{"n_layer": 12, "d_model": 896, "n_head": 14, "n_kv_head": 14, "head_dim": 64, "d_mlp": 3584, "vocab_size": 32768, "activation": "squared_relu", "norm": "layernorm", "norm_place": "pre", "norm_eps": 1e-05, "positions": "rope", "rope_base": 10000.0, "rope_fraction": 0.75, "qk_norm": false, "attn_scale": 0.125, "bias": "none", "tie_embeddings": false, "parallel_block": false, "extras": ["capped logits"], "init": "uniform", "init_std_qkv": 0.0197, "init_std_o": 0.0, "init_std_up": 0.0197, "init_std_down": 0.0, "optimizer": "muon_variant", "lr": 0.00621, "lr_mult_o": 3.0, "beta1": 0.93, "lr_head": 0.0046, "warmup_steps": 200, "schedule": "wsd", "decay_fraction": 0.307, "decay_shape": "linear", "final_lr_fraction": 0.0, "batch_tokens": 131072, "seq_len": 1024, "doc_mask": false, "train_tokens": 1035000000, "steps": 7897, "dataset": "wikipedia_en"}
Each number is 128 + 32 x the weight over its row's rms, rounded and kept within 0 to 255. Layers, rows and columns count from 0. Numbers have three digits each. The size before them is the row's rms in percent of the matrix's.

# layer 3 MLP up, 3584x896, rms 0.066, rows 2773-2835, columns 560-671
094:108143136124151129109113107146171135106153128186145165135179174152147130085105167101150185125109138135114092146069174147169129084131107131112113089159124163141127098113149151146096119176146121170104070125115175122089154171117099119107120132077156059144157101145136144111117134110127110185100195176200164174157077130137111134136120102119
103:147091189077120173090148112094117116095145109128123085080146132176103121060095156136091111165146093137154079134084089131105088080117142126110135119165105168053155088134103120099084144178079092128118119144068209118083134141158072110130115130153106076112108083116200110152111081074147105123119145102091122132130089114126125150166145053119
086:088088130122120146103178121143125081162113108114204137118099086134068048109135157103105149094123094163067094132141120217125169145167082097090179179119084137141106165166137100129172133071102138167094075097205166135118149064125137127108141174120164128157104113110131101106142157140130127191144126048094076138162100142140182149077115106153
112:108102132091079170090151132127152123098153062171124095136118128024100069140193134160112141183087163124152135176147079102140128125180116072146090147054125098126135128115121099119054112190171156102136137126114146082098079110106138106155124095148174059144136123166063142130130071160158158121153145194138088148134062110147173157152091095155
104:137088109171116152138078214136094179143096125162114090176130099112092085108111120073088108149094133130162103089156129100104134144133110161154159166122155138086132127078184124160154110158083127125162145137089118147102169142123138134173135160104086202157108126090082151255108150142114066105143135114153152141086092097134155114115106128133
103:120105111125083153131083169100057091127083137093098127117141179139132128177121201120151130105103118158132151102164115106154120116164129121125106124125104081113140104124122129161108155118135133102125101144134145185104147158099114178133114103132044174117132134121087132209118178091141140098116134195133209168125106127121138109140147111145
103:125102123136140144130109123101085134139097142101233160109129144189073062128097133125147111106099116029113118165153125144168188106106177097193076106162131147157158135100118161135142110114183137080165122141094132101128214159082111197144130054124139100092060125166131168115101142123102103090135129154165065107125109114171192140048135121172
100:164163121119155072131107140172144169140086152129142071102193159156110149092142160180106155119126114146165063164141113111156155121110119088163073100083140115134133176153088111105145124128157164137168149112112116130148140120141137110074128179142108121108139102146132139137083092174161173221109153190137133171117141141175120172151142117165
101:109148161166131152185131131167167174122153110133138118126108148137077149123087125120140142125091140129147174091154066207156155181070129116153140166144135083083073165142150111097094125115106162120079130069133153055181069143176123169134136135131182090115063116096134174145190150115087084133086173119140158129152107130123120136168097156133
107:125127160163168122095113147151167133160088109143133040106103113168226098137159138097133098169131148133111100096129134074122124167150150143107096164147107150113147131161122076142081083050114082097116098145102126127129166192139100123155146146160159138145142116112135149109093131077127172124151138197122163173145130122155129118163089091162
098:143130139157130102146170138081110157155155153114098108110143145123165167127127106091128103112152103126152092073129110109114096139153139105150129121132086083162110164121076159139139127123132182110157132119098159142215163214110118130138129141150178136160096101158131152141115131082138173150140147115140107157158121186103130113174129119126
104:140096155088200157101128077134101112119147123101140116096117124142154112138122160127130123176112145115202174131156113104150135074120129087137077120133175095119080067059136112134089122113132107150159156165063166122092047131132113182126140165134086118123075164146149128147089108146103078126140176144128161111126110062139113163098137070140
097:113110207129095154159097142159166094083102084134132167149093121092063140127070111103132151125146116156135128136136124129139138178100161111121116059137104070095081082131173118122095139180131136142167138123128122177100080102161116091093168108138124085092106139164129147140116080097075156157159102126214165101154137127123094150139179105124
101:153113181095132140109020119105115076160087104130093149131147124090120134102117148133134117175161110128105081059099142158084114135151132046104119143102157104125170091071149148096168115171064141097118153113127115115110076165063189187088161234093149149101095081111131051129120087153153152132129114138152128127165125130099134182126104155135
096:134126137104141154210151068161185169097073144194101136137145077195084133155127165148142089183149129102102134109170127139141176156174088115124142115151125109090088118047126114128088162124162098135077085125158157124202122166054103182165175113124136102093186154164095175132120124106133121153100139124111139131126052146129115125144160064211
108:119098108115124166121161149127133103163197120078133059149144122123124124125152143071117108150145080163099143194129123118139087124150129166166084118109146084143148207114174153132135098109197119085107130196155178159106100144089152057187138125134153111122062116118107141223109145162158104064070120114213141125116096104141168171123085203132
094:141154117126090139151141131152142154145153142129171125154159121121117093139121119126113134117124113172106106146107150103099177050095124121090116071091160138120096156140151083232106155150126131195129113143161124137184088129103016171206145116132137185152173060143143087145074203088103101171127117148145144076082150089158143131094112145089
102:125195186075122146171090158124116066113156115159132160145166175137148136080170110116113105140143152098067083162146137142154095087098089067171049116121107110120163148122098086170132114099167106172079114047131099092075101163134093153124112199148076153149078162095140144161191114140135114162145076084072117096217160128103137074093122185110
104:198161083129105147136104149082090059091077146144158151116133132146128088082134121151151184149115127111116110153091097108131173156156129145186128146120110144165100129104145047110161215208154117154116128129115110080118146173102131140095138175120112096134091184164113094127136126069149153085131157156120157159071090069129118135107131107086
100:119153160169135063144118125107146120093179121136130054123122111138107096102081085153129105129103114127152155109119168109158121142107126096161080127096140095137148121146194100109145120122117097120165092127087084150085130088161124147137113121167136079174160141172090062149113121116132126148066125146126142146157130123158115127101179128052
086:087074108109104135095045187158144148160107121144213095165156148115097106118122095082093155105139129097093152148126134123128100161138112169127171066165122193105172151126117134160119085135142165130152102107172158147153129148114064127152107182112070109100155134147123080136162123123089111172091162068172169172078114178156204206112148137133
099:107173081128171133148104111110132142104179130161152106117166116128138141105152164110153092191084160129138122179165103124124040144170099139118165057101154038143150099192133157132120109117190117097064131125148096082195171119090146201130093114138095143148142184163115103087154120127158091121060147147141159171162079123174190154100176135083
101:138107129171133126065196164085144146148047104126140114123072128121135159100150134147129127163184110111168118198139092145151102160134102147125160100038154118093114123142153111144123109133112168090147164108065137117108105114189199154142109086151158147124117133142110128135194110077109141125117166086129163132125157142123130106117178090171
101:150139146144151207128155067141070111101136103023080125116137072120116168159207119108134095122155102130125145089136109102117090168112105178128079117176046106100129157168125113128093078150150095100130110126170164125125100150128153185179124117089127088139140107152165094156117098089112108139064089166186148043132123087125107123048124108094
099:130113113058098115120064078106132103136168166130131223181069159153140122128098133130157104106167137178113139151151128129099082132150181212158113139098116157087161127117179148131123149164145127082101143170123117119136090141082171110099112130065142149091122102177141105172136173076140073126121172193113173179140142092146114163121105123103
090:127100140113108127089139123177150151132138103131096119144165125154138121085137130128176158120140159193120133079104170133182148143085132053101122155136136098083133184166145115124115163105137146088115139139125122188105137105087100099097153151130126157130123099141179205186103110075149141124099131119159140110174140120108111084090097144143
101:133087145095128132124166114126170159117165153137165105077090125090087133170118104130140050130105159192119094150136093117137131161119111156122099175185087131125188126203118058112044070091132058115149143134076112074175123146167197050166117169113080119129159134111157139082101083110115116091103158097145134145121122095143112150150101163124
088:163080199094148145132101111171136060192180162105091132118060097081137088171096091187140096146116105107150157097088137140126110135214066130113083049136148158116071158092168105150059121120144066115116101118095152104095065127097207120072150144131124128179086115108110127138112084141124163146192117114104135132131105125100142130136163179109
097:096113104115171112156116094140165096139128112111112141109149093049166115092100129141137110121091222178159156080086210121118093131103142081128135115154118121148155148178069120162110166104115176127192150108098170073179102135170141135162065126134117139136130131060178126146119141126151123089109123116089147167149112168118160101114120108184
100:083108119133182118129116155120111137075154193133121193182071156173113110120139098120102108146072111126178146164092149128161102145187093089140083173179129117123113125129129066147121186095117023104130088101099171067155142205093175088146160155152079168127129165105190125101104143125146120119168154142068101120140081098046088119179074136161
110:142123108103142092164156141106165145132151103104115095147113182108089114100122086117143148146136112168111103094042110145200133118153111114130077093063163117120177058090148114130044140117105140126104129113117127063098126133161128154154115101107100111139111087166080150122131149137156153088137142090161149086130094155165149118099121130129
101:138140151147144119128191117091143120152138139170120096151134188114176100117109168124097126142118138106148174141085166131091180110227147099131137146040093124177084120089139102100135117158136153043144099095133107139168173108114206136103105182133181169155186162141187150139132171069099147127136117121169189124159101121157130144114208114157
080:133198166055152123126133099155097158118171182093168157162138077110129143101162168126157128151185098115112138100161112122150148100079169155162134156120089112125121140054175092079113085116073104140041142163074110170198132106145112104125142127138141120147135131188150159121118121121128133103104062116124118074123097124147119158202155175072
104:169148143073086087110132101093167109134080190141140081128118103112185118081074134129136167132144122138144140080142191105144175155119148110102136111120144090109180139175092096128096145093133149099117092096128132083079108118165156140091058144082144085127112046145084152118109123139075196189144130135140078137136114152149156130107154173105
097:165174199176109126141170101086137187091203118141138149142120080131131108066115104079102134087122187146066124102140104119133058121103124115118153157162142132077115152189127147137136124158171188044163197102133124203117073039123052120148092105116084165147104073121100117129166125080149127153140140128146155100161091136119132185102180127085
107:142093137155155187117123085166099097098098120107087148147122119128136118167156120107122126132143109126157154146207136157159090108149116160101145095108137132103160172141165157171165101122161125164164148085100145166065179139104136151076066096088127121074140121095169098193099102135165099181134144118134143133153084086133154123096121114130
107:141103130176119132092141167164057103112150091140160191154144057117098151150107168133104126131104166108117106126128108136123149098099110178120164127121127151098158098170091121138092171115101123117121135108143108144137147121086133127094198103193163131088092097148119107111100115094118135133132123160096092127121091133100174076076156098119
098:087090153167079099109149142107138121119065155109149047054155110179088142130103176134128112148117126138126140075121104125089107124159129154167165116071149165159152168133125106060101107132130158169099146180110081176120130205226137176082125125107166102122136145127104143108101148139123138126133108064154140118132168126113129138106085118110
110:050117099134120133122111102145131139133174136157193080072142052135121182128158125147063136110138129109093129232159206135067143119165126127152090187133078104140141134116100096100091147104134129116178166175094101171136110118111138099121170118103086088151133137127144095101098138173169162149054117156102108134144129139114144100122138140093
103:105108158125030152120052116103085160112099057135179132083115091093118080136063142181115160055139139122128117133139077082198142151147144124098169113104128085148155128141133130148133134153112103141118148074133154084135128060145123200169127125209136147106162127155121225152070198147100150110091169115112169131099137171164144147112127169128
108:128172147111120158151189152099150088087187150192114103114118137169151192164101089144122135133114116158137112108174149148125140108128139093101088080127107134107125150122085115104175111137097156144113126146167159133152140106106171166154113122151118189092199152105123112117117130079094107072119141157137149173157091107120130072128185100118
098:146082168163180124150126082136117132144109129085125156087110121127141122125143177146143104086128140172135205101136159151132145111123118144128114100134141116111143144152175137106169155194076136066116133099064142115156116165188122139144131110069123144095079118170112157136152140133138120159097112169119115127121142109145081180178133105199
099:150169140174117120150098177090085119129056084161111160127125100084064161133170120119115126152112156134131177143219120115167159132119173132122124121168095130143098202137158122150176157133085120095152171100158127073111143140149115164164080116138148118173111145149101171094099165122117169160115115104093112121165089124071135158098133132107
098:139143068068137096098141125104158167121173202143082137082117150089092177102111177177141149118140164119233129128176119141156114139158075124158125155091101100161125123115146137125126155180122104086083168165107195169130130080148134150105164117106077135065137107140111071088102100133129138102119123149063122172113125147145099087137118113090
100:161141154182111101112117147077076100131133121090134126134125142136111096126090109049138137161106106036128094173140062108149156118150102131167144084062150173162197083121156152101100111147061150119129116175113126111090176071147172062138133151158125115147125185119105135191151107101116145116163115153138085175166119083149151172145140148147
097:071088092131137163100146109139150111097116139125122128139159085105130167116110091130165139117106189110120179131168152108159146108105099137128114071147152144157008126138107131100156090140137154162106092088219131160174089170165140138126138102124114127105172115136100110100090173084113147113110136122128106110119175157125158202170116072158
099:088071154180136137109124177122098087128163113166129111157099154100124115147104170141092133125125156102114130105103150137149138090161076168150115107178064148153140177133127171101067149128171132171107079127144128125138108184116118139163147130161153085174102144161111107090141111102142087161120172099101234159151109129146115142123148160135
093:152121139110116102121131105158112157109130148116041136165140112153154130130141133059157124103108067180116144114076123132149135125184098098106140118113127158145108114129129167125224092191088111142119123126109162166114161074150167167140114141120110076099135151122168092151098112135111110120124117156131135124068132141113138079101147073061
105:134124080177156136147162123136156090131148063100145089163087124133136082181189184153124137061099148135129132165104078198108175032138094163066064167132160099095117149153187150151131069138103118100179140101111149230139116095191096138132184122147168144155111102102166102130082086079157094124113171138140112080069169109136125132109119144171
102:145103072143096119099099140102154100110141147145153148139138139124137139160084137203109123127155136100129115072155121097124122158147149146178103143158152141154148111174080159108173117128132146110150107077107081105130145124131136151122135081071093115128133094135114143166054154100144134149136144075188136151089144120156152156184099122060
103:198140159161079155089070155077135149099149165119132097177130088192108137144116143143102102143044116136134137108107079148136157100164150136137148165048179114178125078115183129141099094157131116159145141104153131116162078149175120119099120126138125217186047072125131133158139054109202146071123173112143128102083075100155118153078130156079
099:096150154176174072119095155123106105116172097089082073148123104123136202074108089145137072128143139067146195133121108216158100082092141092132147120103125148097106105109173134148212116172098165149175165107102150174155120122159188138162134173133142089129116159103147103112098068126121145177209169127138117122086109059150137090193146162116
101:158121140125107107089115140131146122052180137123076105089131103136148129147137155064101149168105123145122166132102094124117147140144155172099103106141133154137197173154113146132093096128152137094150067209194083121080109151091141136088100125139130159106121120140115183050135138135146107116079158159128161149138127088085113149153088092203
095:107170074110094130105104123083141113147120193137118070110120075109087157127172116136142218117155093115194124084130106087127181111088111154143188123126172086103055177115166119106161106066109149174129147113141111125182151130123156163117108151174096132126084153148086165117192128145185166115101127147192105151125128092133115098111199089154
097:131074119116125131098156107088170034055156111116110150059096125093076156157117133105089162167129160192182143149127188108103120098099092103134137118100153122088167141137138209069120152090110141115112108106103145131142075095165184134116077129175176144158079149152169100101119192126124095083133100111099141107136104119091134157150149157100
096:103124077134133130156232139147140191161191072113084091136144125124133138083154120148108162102129128086154097134120082079160096102158138184149195158089188111139106156089188096098091081127112123065137162059156126146109146107088120173150103156155091081120163086113181116096134105114115153134012104115176140169128072099102112097143123161100
084:121143174150096129100125099076066101204152117101135108156066138097079104146145103101127055130152125137145092136120165137102125119124128122099117098129109138128135131164167114187079156175162106080196155081164092128127086126107190161092119109141116126139117175175138116130139102125123157125105118122184173100125092083152141163141163099135
101:116091108088092152193155143158096108129151076114091137116169171126072159108070087169095177141144134133122137138143158139125172124131170111125132133052122124105087108109127136116036201142157084121081122178092157159122056137086132122139104132120130137149145098197175170152061124057142102161146175087152108158144137090106112170112089115150
103:089076154094093094117127084204179146178163121159119171114103135110207214065134132137100168148078140087134122102131136104110084122147143057148124100039104088084067132175155118123103114136182166138114097135192182111073092138174181108146093130182135136135146101145129137116092134205116149107124156110157127148117132109085134124082091124189
107:136108116146108112148106130151186117108112170143044093094080105135117105148152092105173170145089098080153106149124122123132095131112109078134055161104139137127183162120127155131128101104145165145114113124130184110155188095185119138072138143091102167157141165152124160099168159094058161133110127118081123127119076069115127193111095100112
088:107101136113112133122124110131133119108150107177151134068185159083144172102095112152136105082154203130095119178075181134116103107089148151157129129105077129105126151068225236149106079157088068147128137195116121122069155050122139107161139120064131084105140096108177116147121163109149109135130124158109126107138088086123131110124135195129
105:073110068117162142160106077145136070075206170161111184117088115123139114100100125161169055152123152151136096089148128142140076136133174143107123136117165124071157060128116075139091133154149081065114111125133164149120169123097150123139141134149128105074151141186119084140145125123153135109162099127172187158080149143159123060162103163055
099:123155114166121145152178126174120148128161096121072112133074143182138042173113112177116109095129118087139128144165190119118129112161142155098128101182096142157130148130108118154124140109134172149090108174082112139090151040153161152148139116187132172149168181144146136142125172086187172129137142116128163123106160163186139088118167141134
# layer 3 MLP down (transposed), 3584x896, rms 0.0316, rows 2773-2834, columns 560-671
096:163141086161087148065145137134104120153138097111128074110130121132109167170130110130099099131158109139112087109110159185020161130037124178107095125112138120151127098104162158171132116189139135085150153141131043086118105127101142120162071130112156065117173103154144143139132187127094150107129149131092087165109098073152136147079131191071
099:096078171077143183179120096107155098137120059055149136159097138149153109138079125127150091171110120155125142117125094097111150168098125137172126145109135175106128079174179154113137098105120136106084108150095138162160162145160153140166181188092171165096083101132111110136237058111094198145125106143143143105092153132133132174147191156152
091:122172097122134175100158095115108090160133125138195105194166168172088060109107153095083126119126184155154134145121134078206183116107186123142142114103149079126090193088140158154133086145137111084114159176078209122138134187122094162124105097142116100136121160214119147078115153130056109084090089132122200113077115067108162100171155147144
109:113139138051130137151175096054156086147078155155156200176173141106140181147158074170151120131101152147123112133074121121144165190157124113138111119129091118140122175121159141199174092132112111204136131176124131128135118080127109178156091092120182083094143037123173123099119072172120147102149107124127127185155093159178174128065143139096
101:097118140104147129118061172099128131107174112125128145112121149130076132121078113123130141123070142130137075122066150128149175119096162122121111131104170123128136119162090150145069082165140126111110180104084147147104127086136142142174151109124104144103105135116122140175127109146105154128112110115089148155132118164087174090166063173079
104:090111123185128156171113111128128074112132177061164163141130085129189140079120123137112100122102138165134126110047093104102100181126165141188131157148168150116146118130112102100157117131132138148107069156082138040086118072163167155088152168154191132122100087088164190089113078139129148172150141054129134126122097102164072085100105205156
099:130160152158120130194101103142180147116118138123099123115107139157140133188089118102110093119154071080083102136134108124136160139097166131109143164138139132102108166104068143093095082134155103084123108057059088118176164094089079184088156140093128148140112138182181142132141075144129134139125067134141117137102106076127133098179182127074
103:131140196164113142107086085157174159109136158148164152132116142170152060041160135128160108131101141098126113122059164136081131118089093114130109124111170087113139184157123166194093111158131149129169103172107114123181089149134120134117144194154117103148108122166161097149135132164126151123135116150088088124121164115123151133191164160110
106:140127116145154116131130148171133161125120144166072138154112049187148113106146155127150159159110151126135098132151138128101200129154083130103132160167138147136142150152126116159139132161150100136172124104167157090153106078131137118139065064149142141062165134116108119117141141137096135106148103115113080119127181071092128149104153181126
104:138158111143188126066115135103072100112098102136117121173091127107119186086109104112155164098094190104146168196133145125129132091141116084070091183140173173088072138126113149164167163206120099121139191167030153152123140111149112141107134149125111132139139167075139182123107124073136094136150094128102131072208184112142083150091104142111
099:036146068031127150096130146153133112154115125132128150133128141133130126182133124145078137110135114055092131166119120160080156119106086078183114121101140190100089094109114078166167175112167068180110083098128094140173167116156124153111121099096193081141129098134142149065122145169094155131154091195143165150056153119132098165085110146152
104:170156114085116141134119133158104119146091135194161096180138168133156097165140133136138087121121055150068080133160115158143176186136163129165161086148080103150118151143094135069149093115125097088093144127126133125090075191102070107117172108101172134175072101137098153133040052126183196151058139106100176141138086084132158151081098135141
098:079162115129102153145111152136118146093098136087120201084120143106100102153136106148142150132126131129187129129169157109111173115140111110117095197174180136139143141158075088148151078170083146125044134129109151103142135132104156136118114144167197107147089168070151161133206091105083110085130131145181123123146143060197134127075150142151
102:126180108127156160228133125050133120147117091092121193105111142100133127092108097148125154104118128139116172086059114124149173158119110082141151142160129179167132145101119095123098119137116123114129132091197160141109155091142166180152134146083097148183158073134103161143140099085110083098118139177135060138165122109198133137140095108107
097:138190147123102140174140066152129110154114106171097169133078110170127099106163126176125084159185065128143083162185119144139165112121135159131148153141094137143173127105085112112083122136130131151049161126198046121078122108126166156102154117065043109104126106115131120124094145132109103107155133129137051083150088131151159151155112124135
104:135147180162166161147126155101102119086124161102170159118138135093075145120128177119118134155127051151159125137154104189132158134083134115099159149168110120145115175105156128125127188091114055173107123113103143118192105123119096146126126111181160149080085120081129136141169121107135110136123110141110138148110144114089141173155069067114
095:101078149125111142100125131130047065110096100069107096079122140159110094092146142116131148141108170124100151089145138117143080149167166147123042137188144141117139124117120149102093194169130098165159114155138105124173119131149168095139093100122159097172154127077092099090116186128109136102067114178077131102111114110137109114155143128131
097:151147098138175126133116137179129118144100146073094094108061193150119124156142177094146175090134059117136118161118150181094160103176095149108182172098129141159123075139124161187145122132073103165166104120126158062059131068092145076118156080174157135159167137159159158181112151071089102080121149138121136100151078135134163147154118142122
099:131121128155103125127152151111147136104163121006115145098097105168107149128099098155142104158113163186114102135142135132098147141090196119118139184097092097194099127172123146108120126165187104084098175118149126175119114165149100144169129122109098100110156159107117143120131108141082155129145107120146128135090119180128132110149116046141
099:119117094171151168118150149076129139152107098076123129128110150144189121165159121086092175093103193116161154146142097115202198114101148106168079074164110164080124144112110065143137159098141140110165119164071122108158167167139146124104126113172089180177147100096114193118176102128109116107128155191177118139113161090117094078167117089148
093:106137084143120104154148078140102166126146114163094175121132071125161113056167121163115134135100096158118106123102146130154114128164112154103080098129100071128090043131110154171120094110102179148128154097157143183168132117124110118155133114155146153125054174150150136136176167094161096140188110111086094153068102116102136073143159120101
102:131112170131111148139108080130128104121149171163073119133106063194107085132133077127151152134085119113112157119103160089109142105122131121120186098077160116182144131161171122162066173100137134179151181143056109113113071145140065088127127136122091084105143101140103098145107141134130152172118160076181123135130095126101188067134163145184
101:125120125097081065147144125163127128100146165120086070137133128100160179088147113106090112119088156111081124107148147144104127131147153180095084141121121124117134153088137128148113135102110157121147110172137143153132179125047176127161175159180103163159139117114057084116107123184109153136128137076097137172148147082154183113075149095151
101:097121079103141104168100159175187117081147090117093148137124104135070078136111107144121061085126077127103128136169157149139170099160153132116126155134138140131093126127148153153179117102103083163151134138122107116145152093140122094131136145124114103111159138102119115091157168095104190115172141073114141149130140131128106179131093099106
104:208113157212195200133156164156114150124168117164151108040132127078075098120122118096089119123214089119047089168120168113190189121215112108145165116057132178075115139141106113139115149171088122173122091087161138184130127124143119129150196134139133116144097153127074137150149136141108115148096106139149157105169133158176083116179164133104
094:109117136138135173102142169079188145092161158133144118079144141138096138130132099142180145149147060109144169158072152193101119072115135088092156112104104131108165170126104100146173078228113161131166073149122082124099120155096150132116099119109117163133142150149106141152136098091117118220091136155122108100102143106124089158046190057121
101:177130146111153134118098117139154166112158049077094156125114169130170122148133119143146082177096173117193133115162090116117103138139134159125139153080151109069113103107156151076150123149119103136118128218176146118128114103117092105078121154218131076186146103115134167122147126157165085152182087034129109152149140126105095074136129150122
096:182135143175104144157070141058235197091111144107161140138133186122182139154149082103161155151121134089106125150126120110115165122116157157142145108145079144114155096144099158090131170153133120082015159196113166119140125185096127092137144074100111087078141034154175102178141104161066142139074115177148199118207121183118100129123156125118
100:130196140104152162097215122167111154219151118102103169146125181167182158123204120104192141135157082140128152084119128093116099120071120131167144157125062162112059106128142109184121150158108114134103191140132134127119186115126144084149090115085096076118083152170088131097144118143095158158167110181159185140127169176104167154122113087090
103:114136139186113194164129117167103198094102166162093130088078139150117031095161160172128121180135161125102116075093138169143095117156110151110106114064142130116085135131167142103120159117125130075199137128136123128115189172146166106198124112173105119146120109124191189143106056119136064053144146153127114157115124144099151125047142136212
105:112165136115115068126095143147139107141162129123142064111098109148099179131075120112124103156096167152102172111124146148058111086167091107157126106092136083148104133109114160122104172149122153132147099130189150125120156066134173162128141144117153156163140174089158110131178105125131141129191151121100128182185184132130161132119076073124
100:081150085137159129183165109163067075086093190112126136108119180155084119122103082139106180168116184112168107191149097128117156130116159155130132133141165122116075122135100163150110139135132073106104150118146134103120097143107106106143074101147137119139120149084119107128133119103122115075144130168103143131164182177153169161140114160135
083:116138037095114049079151121136093144143095094078118124177160136061159159093123093102213132140125171154048145122091162161149153144103158149141108102122127124105087182100138175146163149132102169063140090119106133109168127130149082145150191102127163154165105113126171148089103120100134088122155102123117141149156138121095119182146099149136
093:189100133110097163111143097150123181156119119116126156098137128107147138137143137155109122137131084144096146146159129161071091120132111160088166128120133130174129159156141156076178146152098160070090174190114092180113121135147134103101148134104097114136134135112158176117165147148130124126095114098175171114155170111127127095114129110129
099:100164113114144149087153089048117185082148103125126105161120076148121119100169117128157147147136111150106096104101087058117074126169147151091190156187161124197105138127131126119148151112154087098128148095159115158084108160165121145140080128120105098126118141141092097150135158108130143127072133132090164130150168101106108185127138145153
107:077139173125101105145150146137165182127147085153177139115119113096162147111085084120069140151144134124163107121025121192131119127093084212141124144149081094129098117088127129113105108115154142153144160220112165129108135145124152124096133128167131116130176086127089118140107122173127116118157124098110100175115178131211132133149148152131
106:153100116113142154095139124161159150121145135135120071178141138089157148102114132154141179107080097106088059109168119143150073135166159151104150103205118080093156198141123136141173093058118147125139168104106123120088113122162143114107144121170191156114163117065147118157060158165160098125067121165131149102121088123104221094215166153165
098:129120149122083106195153164127156147108148137125126158161100165170106146140107109142096151110141118124090115093135147128129087131132097189135158121135166205125140134128162151157123081143135171095117094132080165093140168074168165069111182076081171129212141125115153123039086169116122136078168147063149101171166161132168103090133053110083
107:098144141132129143151103139168153079104078135136139112073112128136111098120161167145125153071105109152085136147161152156180150139103114160179192147127185118109164093149110152136087108127146148126133106127083135129117137149112110116048103151108113182220120091146191088106118145137233089096139141171149131129148093107075173131145132107128
101:092186164113143123113163086104118113153126142157141149156102117148161157186138158100074167077157067100145089103107080180110101164102130125076158178107110074103123113152108128134086142114126156079093094105148128082148169171143103127132064156141077109183191108135141099126122152153116120155107143144115132081103115063187165144120137149110
104:200118168125151121142166159141176099096153211171187135196107146215102119116152075164170152130153152081145113093166113179130094097150157101134146151118075149106094150064140166149224152142133123090162144155186132099103120154095132106095193136089121126144115129169081116098149135190118133107081170166113113192183096098138163150113161084094
098:187138134146148108165126119133157135172130141146128124164187117100148188085104159081145144152143193147113079136133097119113171194104140173184084134117170163165066113108108122105016133118123156122204100083160087169126087156095086101165123143108122178057144146124210130191144123154157077155087124129124071133115156155168126118157143171162
099:103152151093118153090169148077134132069098144159127113068123104116088100133096175131060153157106142189156158133136146101110153176086135102167125156110138115182132182160095144133128157156091155113153092091117176148165117102162090114147168128098161104112165139133115157142108154120096127106090170110118102132133167075113157133108086157208
100:110157115096133110129135101147121078145132166145127097096144130110145179133138122064068132124082148160101095088127086088102082082202087142152112154120158188179168106142130124161086106149107055151081083111128114130115109154164122109094164164099090096119168160115157098121152174094107056108079141132129140177129158085171122065086122141093
101:115201113085152203177095119142116132155148116114092172070137079045123149088126082123165117073107146157183150050138161114135116133100104116096133101129127130112158114137112126175113126147148105140155134087082086138106147173086102108127085119113087100138072108158093107148148149152109107190103068186140123085094009123140126144124144172121
099:131114133098152091134116190100100132142116062110135155118151115083123119087062164177100171131141099158180152121113137086087142186133166111178157173095127145096096103107125091166145090136071087137088107144171162145168118151135198204142078099100123108154085146138146141166160173116158176131110134149087103143145161152154135133140127117144
097:054128102139084105155133103168116135118163106176111138122117130104109091129124124120086123082119185140113111063164120148159188102137062110114176153102051165148073174130060093077134092118102093137075177185091128154061127171125184145103121144152137163100107096181117087140097133076152100121125107147152130141117191088152150170158118108168
099:156113130127096167125089126161166159137065131105154126150090113113173090152192120103123117115169152132114084134089108025125165097151143188114135114120154183099113134159127158065161170105152089175145117124122134104116179133154137188138118116152053175167119088047190152073119119121077121090076082193081130129161143136097130125104159119106
102:166129164120149067121169147124159130140142117124154134128159109124115148105055074170182164119108082157041100132106077123143147117150130133158104108132126081187141100190170061102141094131095115160104129165145139066118132110152077133159152140120163169124128095146115083193101161156122094103133149169115179071152139109151116131155193158095
103:154133118119133163164103109151077144138068113154139056133189114131084136145041063085164082179113110140155108124150150146135165118087085095123075201138129138099095120166092130127145176112195156144093121139122108109146101122107074107096104054106114132049103132133175124144155119094121195119138180124112132170142099108105163212132146093117
102:108086158143091173089164120151129167159136155168108144206085105121131136088075117140095100126110157124055126119133130104191122111186168167139163058115135142146128078200103150102136118122160143083090097120162063117078186155165120127094153072109105124182082128110107143153161155059179107123101080126133142084143072096147129118142105150158
102:077115122094167131073122156119122127087121084124080103103103151141154127156137144113123158085126163142119148093195154175167152153118136106112107146094104122106134159100095183117155111182080090121127138107142113083123114155124107135122174107080089121110115135128099120129102118114112174170137165158142161133140116158175056098152124138076
099:112143162088093199131153054134094093112168122153123107182085070154120142192089173163050121134172112119076104143103129087150145150099086129129130156104095126121103147118130054113102115065148149126018143124100128153161113145119160116126132195082149066138171137144111121095118127128109137143133131100125119151155124161081153140153076141139
097:067148093118147129180127140139161149132129132104152169112138121118103175119114108126132127118171136129185102145128193101139178130087149045116102151142136136135161143126088201168093105161097078110110165074116144180168107098152100140161106166186117120094102127152104123124113157110090177190126158129084132074147097133148107115114126131089
099:068178128154138106150127119174107037182094129105114142104109115086098159111194138062177129130094113171122125137163070038120170147143079137140133104188120171088127103189102148144120096086152124134144131083113112087149136150113091090135147110141122168137135187110112174065143122140175100147158152169133117112091152144144105166127179118089
100:120130128139150067148140114134143129137120132079115130108162152163167137154136140135135119134143082138170088160056197166132104133154154139081161096122090114108170104165136133099149132140147111091185109096132107125097090148099103155158093146150109138095176089132171157165107076175162142154126127090105154080160119174082161091086124189170
084:172069120108131168072126142115135123112111170194119116156095130134140132098128083098135114118090168158148168082101164149157117151147171094160120128136072105093135179147081104134084101077080089067172090135117150140147098137093136076196110078145128181131065153150136158196161134157105126131128085132095128070100104119149161130169108133131
101:119103129087094082145144125100133147132128127158178077092153108119123175151083131097139151103112122172099120140097217105126141154171139069151165070114147103114109120188107129164143157197153143102090166120078147152112109094175082173140089103156182149154125155062133158186084109144117113116167148128144082110151070105093106144113151089065
103:076122034106132164183087118173085205138140117142088122145140161109119150181132150146157162120117189113140142156111177110169105090149134127106114088131152150143160125073102156174098175135168164141213116098118131084118147102103175133108133214117118144102115126089132121170128090169153155144204173126137133071107172100126164138156110111152
107:126094157145088124151070173098169176129138134086149146109167104218129096124179095169157156069081152141135155140126066079131138138136128135144163108169228113138172142126109137115096175203181096140142160158148092112137124072091108110166114113120058109176176154126122139133074106179185197155118106096113083115140108120142153141091072139110
093:123094135179091132107124155096141131188064157102131098130112088118087176164112146129080116132135133131125157157159078126093162087168092077089101163138130151088130145150143110157138127119116078116094111133123112135164124124076086121136128125167121152106133118148094177139140151108159100129181152126156159172130160138093212156140167066107
101:073128125137130112136151142106168171176126090176130082157094182125150210132091109145087131146182165108151101154140117212146121123142205127113132094034120146145119088123096098140144167117171109165172130095122108138155051143100162174187122135142175107177117141134177144113147129095172091091133175111156184112153131155120171155149126140126